config.toml
n_layer = 14
d_model = 256
n_head = 2
n_kv_head = 2
head_dim = 64
d_mlp = 1024
vocab_size = 1024
activation = "squared_relu"
norm = "rmsnorm"
norm_place = "pre"
norm_eps = 1e-06
positions = "rope"
rope_base = 10000.0
rope_fraction = 0.25
qk_norm = false
attn_scale = 0.125
bias = "none"
tie_embeddings = false
parallel_block = false
extras = ["local attention windows", "gated attention", "LayerScale", "capped logits"]
init = "normal"
init_std_qkv = 0.0295
init_std_o = 0.00789
init_std_up = 0.0295
init_std_down = 0.00279
optimizer = "muon"
lr = 0.0101
beta1 = 0.95
weight_decay = 0.017
lr_head = 0.0102
warmup_steps = 200
schedule = "wsd"
decay_fraction = 0.663
decay_shape = "linear"
final_lr_fraction = 0.0
batch_tokens = 65536
seq_len = 768
doc_mask = true
train_tokens = 678800000
steps = 10358
dataset = "wikipedia_en"
Each number is 128 + 32 x the weight over its row's rms, rounded and kept within 0 to 255. Layers, rows and columns count from 0. Numbers have three digits each. The size before them is the row's rms in percent of the matrix's.

# layer 5 MLP down, 256x1024, rms 0.0758, rows 109-208, columns 192-255
099:124073077128156083146110163119106092130124148117146146113110097149121099120142147130113108110153091071103118081118212110083122089132086077148158103157156096127099087127101134111136134108133103
100:123072136188128100129155125113113109158134098117145168109100130076089143163130163102077028144168138063092116104124141193139077058139076106193139123098126212119106189130117084114114183111107121
098:131147219179115121193093152107117174137145110164150194155094096151142131110156102150182161122075135107118124142114148174111112075168151090155131139139150079079186254122150107131094100133068111
098:142130163138093217119139179150121170142065174179173146134188112142156191128183118121148157138154059160140177159111196112133153174110138101171174184139130133163144120142116133131127121076139107
101:116135088085066125088139140130136111116153159123115174135143120111148086101179158155080127142094130141141087155189166173126151144129081153100138155079115125079177130095086081192181117175162134
102:093163090117124080111145131115070143146113160175173143117096153192158108119108198109152165187083061156112131139086101122127137065146121154104118111034117178168101130161089188159151199121139120
100:180156189139159128111116061187139130166167166131114079110081117124161155123110092137149097149115093133120186111102136100154137122069107112163129117149124066124175098098069130110098122098138162
100:141074212100154109155129117129098139116207107098097119168118144145087108113100135124103106123104134108110100079090157094114201129093206166077161115149132114125185138103140110114161105146167129
100:098126208028166084135105103133117139153093146101158112158064144144176058113205135180148170090130083067142162179139120171153130113102119111118121169101153155111144082161115113118150129152138085
101:110145111149128139132129124085139112103059115163102087144173131142152048126163087212134152074128137179094146113060153124183105100190169148165155179143114182125093128107130105132111107103121123
100:187073150159132126135151155103155083124091123136142120125153122191143144142115169141138107106129132141194170127114143155177141136158118162121150158129129125122154120090142085157130102107073170
100:132167133143129127121194085193164094105084076143158134129153125124158109154148092086155112139108121087093132137145127130189134181128157174144051140104130165068107160092109079151092150144130126
100:117152128088162145123150155126104098120242139105113116110141140125126092129191191133104113104095223093130103152115169127055096131122202121139103180090120136053109103078121168157127150139153180
102:060119109149090114149096143147125112186124151184145149124172117169133127138114172078069161147143143177138186082083175115060148155177085100154137091112154102113119158103135121109141087100163121
101:112114119201119121113092157183140105154169108126089114157092077185146160089099088133152144115147126147115134083075181113177107066104100132082108107080121097072094097108153153079110142157089166
101:110079086065081110155086114114107090137157119155091121131135146155109172195100131115097159156113166157084151095150089132110114177143128153147154143123117119075084111114109195109160141105078166
098:157103126113113137118153088117154148116075120189139158138121103166132149130121147107086173163090127133122068168118158132138156106113139151131115115160128107080078073121096136106100137104080177
099:158128110163184110123138138137124131181152132165136136091118095170174104104106152161139095183102128132136168170123094183167174113157115152107138146118071087172102063136153104148102183108121161
100:139093093132138145105165193076125113120135170137061062125058091139195123176148155133068162121117151144129145113120126111164142187104147198132113169153161153127145087191162110102120167164098064
101:109081183143130121107174123108149137133206149134139147150116103134165119141135105138125118133125161110133091111098191130163089053172116126101091129173108170206147099175071113069064099152170218
101:109097145128127110133105109135138168165115128109111094149135102163151131109079033102118129165177123147132096100132131097128161099214158098146121149087112153146147110099150134166169162194178138
102:163077122097132118180100128139089156148147136114098144143150105141115131111149166141187127113146171077097134085084143142091127135163114115089077149159123069096090161127177144115134097104138144
101:184149174123142107156170156120132146173153159142103107145107064149118155128148148118128113093100181129131140122129099080124113142129068216133091091199126161100107082144235142135140175153155087
097:118099158136159112135127161138127099069147038126151167150115114160123100141116143122155150091090156087206088098195150051080142114131124068090139107169115096147101086164114128131103094121110154
100:127117127125093122163134148128139180195087157071097140109136126138111129151121106118171146119170077176158143138158072125133149111132089190152178108128140210141086186149137118109147109147144159
100:164074107143150150124080197139084052135116154098134118123154147108107108131135149134145133140143146158133137122103161138163118106134118126109090140076123114108161151153113138108178127100178093
101:120148182092120105125097149088146117161095137105170138117144091111109123118139062088123184124133163109152131111133102124206162071104130069173164113106131184115113143119089118162181141087158117
101:134102098111124149092143136190097181175072099112073126182142142106132119127150094110198153162142120201080156091124083137119103117145059117161123081117136155087106183066154132166067150185133102
097:106110135101167102162114101145217093126138134177086108109157112111154140160138069117145156118166157157092129145112102124157111127090133124170140107149076187116133118135149116217112172113169136
098:124107096156116128136135097094174175189105129119116134124138168154125144114111105095104115139123155147120104110128168209143123122147147115159109140097125127079134166065167154178149176085095148
099:145112141128127138081123131140151149144170077140113195116116107082087169096143161129142116103142107075074119106085147117141125203135129143170123126155084145192081111128113137176078083122171103
097:141156130098179085119139135196090135138116127135099132150103065065087160112121136115134178163106146151163197131116111131173101131065169176116108126146102181166100096175128127096097190143118162
100:115091107149137140140110144132156104125149162187117088109144094157133153112129156070074084131106156156168130116100090182117093157117153160062144085200177096114158097178144111138076097132133176
101:150076114131186103096104134094115131134089129116172133134117131083125120116123112143123122126149161164120108119129083165158143133116081196153162191169105142119137078122098132100114097123151057
100:158098165137112112132090163150115078138100114123145197083106166081121095136114135110162121093109145083122120138102177162121142118120119161118141198082149122160133196140073157101159113095155131
099:114137145087106087117102141098140136139119128137151163154100156149182146146179150173131116137156169095138090183106111135136088106134151176125076190195114133182106102143126118117096145096154132
101:170144123147036112112139132102125150116131116069146176091128063127117104143151133153123106147116144089088105151182109098106114070115139147127173136145176117152104170139173113117082158198130157
101:103134159106096140139162155119175188130111120108126097131130109121183128116133152169123126143075143150164085187166140074183129105160168091075141081170103120117113048114100107189124147120115125
102:131130114067155132104114090074068098126129161150174150122100128109107153130127142131156144090155111087120111160113132138123118201092144188127120140107150170104131092131112119116130147166106121
099:134131145203105183114147088170137177175118138150171098108129141150158094138141159076107088159141151086120158108108144166117126150109094157148173088194139136116118073124143109129099107098108134
101:131152110090120114156119115151159105189134077107109125167115160144083121163174139155132145143120125118113122087192130175102117119194187086106105110063100096096099149162178137159143174109105099
100:120167154158145095086177087094076167114150117095110090116147150105154084131140115090137095117153126144124112099119217202078098146102157074130047113146124129074174114107187114134141114079094156
100:118085059193126094181139039141155110163120115116108165137076138157183080093130141192093123168132113145138118134167122164119073167091147093173128151068176139183119121137110163109099179081083151
101:124068086175125094185106142074151149116116117131145148119107065123104110114117148085131151130142137168119150134166156139145105123122157072126097126171100170156128143134148111089081136133109115
101:142131102091115108150138152089157142143160117114095080149121152121046116126147114140125188169115079128174152105055117156118107135125144190133155195060161065085133107099140103137125115124087156
100:082127193127156127122156172187164124170147083137124101072112117134112128176136126049137077114162103078107161116216093118143140141092117153123189145140122146175123103133128156156045109121190118
101:087149099083132158091165121117169055153169122181077166164135195134111041167151138158112093140091131110133137073100131176079093144066131158098119161140131081144159160168173137213118127088176139
098:147146177166055115116140147088141127129127130180133197133112164111153145161103155168060131129056157127095112140077121171138176147170114078163137108130150115107104151141105165093167159126132070
100:159068145146162083127136154131110142142094120129125117151110134126183084168149123139104174125072141141166195082134135126148077041158176094132132071110118146151179101104105106141117083079075102
099:145150167163169142144163173123117155083103126086133116133117157117139056152142143152163133110162115192131128115121172130120089142113136102149102171150119083126114151093163205086123073121133105
101:106133164160165097155146101139168163145130122164122054156119060088120104071131148186103174119138155141109097096058157181088102106202159080175142128139164159190119157135112130138056140106140114
101:073124170181141124131113109109169094126079132141182151149077096125154052145131154143156094150149124109101146156130146073148134107088165113153175189124103118170144179167104110129139170143145123
100:130173196108157130109145192109126166100102184089114151198050090207104081111156147151152134127165115119131158190134133104102113093121137127166156189125082099132135104142061124133200184167090141
102:166165214157099132137178105114112183105058111118206101087099130151137151159180132127198145132119084153096088147168172169106102108120078124090134115137146122164151130133124122128117138137115095
100:182097135126096103150118138151149119165116089143143107146165132139160164115148134110102120110120121106143136170094135121163126108120118100142127132097096140103187125101097137133132184114106118
099:114143127152147123137178157066081068096141128140100149167092092165143128118127147086119098076183115055119124142145044111085147072113156144084114117082177135104138138164191090140152149078136150
100:113112130184154171094107074121146094182117145076079137176160112148078091091141127101122117145093124172098146061125097162074172138156240134174139154095204158064137141123179160102136144137140128
099:134123117163127189122114139082098125093129155119186126128097142134104161160166130078086176063111189176141131122105122083076142112193147145125140107089130069152038138118188139087111116159124099
098:178097119143117138131091137129083167085101168208129127139110154124121173074184137111137126130131163201044125079081126182165134154172074150134159109115146165151121112136115211172160173113082110
101:076094144146115145109157154135174138134157125118121095146145173117129090162128105102115140071126051125133166104106172151194094063105129078117151083198112128118083130117134070084076149138129140
100:138136140138137072129107117165135151176127095151129088125169071161116165115117103097148133141184138119161151110085105082131129181157138111172089121116127050170119157133094109156153121080171157
100:148106092100113153134145150150108065124090102055135089183100136130139138159159109083095144136146156092151125129181152162197108077121071147178090116127118128078148079152131176136173174093191140
099:168154106097086119130098142135125167166078105102147175189093105104087106179160114084062126056143151128160163135119158117111127115162126146118076170138119138131146070150122122140114116125132087
099:152154102120074093167153112117109139138096151118106145149127186113176135107106115113153103094158121104137085104089165157156125146155184115137138173120145101108142154089184117094170112129148118
100:103140182101178112150161087120138175127132218120175119133158115089150135155088130112200119056167130095154097123158119060152114127162178141125120068118134129107103104119143129180062130182112192
100:092150163190113055156124093150193151157137148099147134113170101114142135101089157122115081161126129156130101133147123171097128134177148122138104109117076102116120162148141109115139111132122169
098:125118113155150124094122117055147116064119111152138104147113088188123100101086113149103117118114118137154111129136181105084128151053054129146097138117108093202089080112133153136141118129136089
098:134224145102118119160130114151154087099142107123129130153157113112116205118137117126153187142099100109164132103122098121104135076096129168140138136168148152138097176131144101107076132145098082
100:164146111139103117151098126133090158133140166141135128137153189120113187093137085149157146145126164135096136125164063190159124100096116124029093105132179122093161152155135125134157116114169110
098:111136075160107125160106152167149123094110161118155155135090167079145040141097187144129110167163052081127103128143161090136156127122067175082110147104105106087107227175155126097115095129128167
100:065140104123098087164139061065133114152128182114122129103186151062136070159131110132122157172130126100100139155133154129159146148165137174115118113142141129187154159129138101104185095108092126
099:109139078100151136140130141159162156164150124162114181101128159123065149144104163130138097169161095176106132097067137156184143101108103103200176085112156121135145090138132114117143196116115095
099:096142122164139129114132117163124127124160161070115108172155104106136127137072107156138106127204144146130141169123159086066146096193117065088136091138112121176157179104148163139189099105097153
099:149107116107101112133145074079158171112165165202149042089130119209198108148078121138149088086118117102139135121121114109094126104128100097113156132130092154100110080138115108133139132142157140
100:099160213125118147093132162126127162143109111111166109158126168151076065157123109108079154121090134140164129122125125217178091200120126129159100129184114152152114158136122136153175039085151113
100:103158183118087157162138094089127120112052137145117160098062124142122073141079165058114115110160090140084145153081140053075116139108105091108160159113126175214107095103093097175126117085119180
100:153098090177123105100084167111129149170168065111126158140117125121126131125050130097106111105110147100128119124129127121077135116158168108118148155124075148135102133098075165142157113130108170
099:112136112091028119131133115182090185123102130110110185106088067119114165092178178109127112143140097139117204107186118113120100118129129133137100129122102189169096140116138093112152149144104115
099:114085105071085092147130133138101146100153112056153149102145101108118151111097066158138196193075131111108083122180094089126138141094105190137098145099132099120067139155151109121088066118141137
099:119116124144085162148150067131141140165112138075186194125133083141127099126089161083084157144093174081116092192086194070119151084147162131136149167054119124120151118150062127121104200106071109
102:118140159125110154147112144078157157171131116095110121085154069230113183019115106082109124195102250071100125094176146172142132137114134156110100126065164096137112125130091124139180080116133160
098:158071039196178111170113155168094156121163117082128134121150110127125170092107142130176148120130103131163131123133106133020166075148053095115136143101117125110125160108116077155124217102144173
100:110170118112159093144120124103140077158128124136106085126160142101128123121192133104130096138205163095136104121136065088118162092109155094095095129140070087117084145135161095077162091089075109
100:181155119141111132129115113167175118148077092127139155116108133092202089106163119229132111116081133066123176161139139107129113160114207126070164133135127164152126107136130172113117137144136154
099:138157137135140138174130140119153081146165110126111116142081138068058089126108211133090147116105113147097115151137110144070116127142136181128144173137090080147107108132098160162145134124127172
099:144163126095099136103142114120120128156132144165114095138161161106170145159100074069136135156102091101120152143108127120146156083115130183125121127120151064155150141131140143106125098105098081
101:089127129167118137108087133113127139155171139149093110096138160086087072050136143159139117126147120066106159090142078127142120139111171122142105112098122093141185154141124139125111090080174118
100:148142163154138078076160167102135179136083097084133070097126152138164136117124118168152080102161102107164089179145124144111132108140163093168155104165154134100080154098121134132112078163122125
098:211127086151103116148054117099125130114132119187149197083089154133156159114112096097120096146106165129128106149071165097135097102096123115128175114204186178164168160151181105162112169074088109
101:118106086190132160153124137145118199111142156114131177151100151094120158119077194130168174100123130147088161137147108043141129107108121087110108126105112099116070084126068108121128177200150161
100:063104060104065155113108163132197086193159130113086156153120117096144091105066108146149144124106088134111174160128125189141124134073152171076108142154094194149142121140152103119168104078145150
104:146131087115155177107179128096120142161130112174141112124190168102157120159134099117145144102138160162145151144154128139136167129130109111113160124173121174125101142120154135089143154122141112
099:125181160143194100157084129113124133153124145063117179157107108118106175129154126146151138100122127157123136181086165130160101144146131151088112141091182068146109184126101174128150057191137199
099:134130140177148100160134087108152141143164061152123079119153095206130125169143081164143149084105169116087155175124118104163137131141145138114086113088142176160116156097107157079140114108167105
096:111123120156125130073148165085072099138141149056072135133132130111109151186134127132127128094118117079125063105116152139134126145143127135140158114125154078113191129079107137117104141166158108
099:064147076102186146139096136122101103118121133158134121130116154176171165140097124127137139115181173156172117109094098183169183206184114154072130119160196200101173104189098179151133120133134108
101:117110126085121104135110133121085077120092130137156106208132114146152125142154171119176156052095106107071166092133134129121131127159113122146104135131148146118131126127143124145222122145075185
100:136075165146077088124111133191152143154126141159083128154093083141086149112094099131134130132104101119167116149158135211140143120153125096110114207139094130134161164120141127056122160117148141
099:178127134163133105150159110131119168121118142152128126074198119106146142067110085142151126126089154174113128060074139137131080146122116143134167119107093103138086118143144142144120103140126130
100:097149114081166099113188104084096115194167134094129084143131121101200129170143128169157075163156141131137178118099065145101141218061108127182141064106152093132092120122117161125183164092143112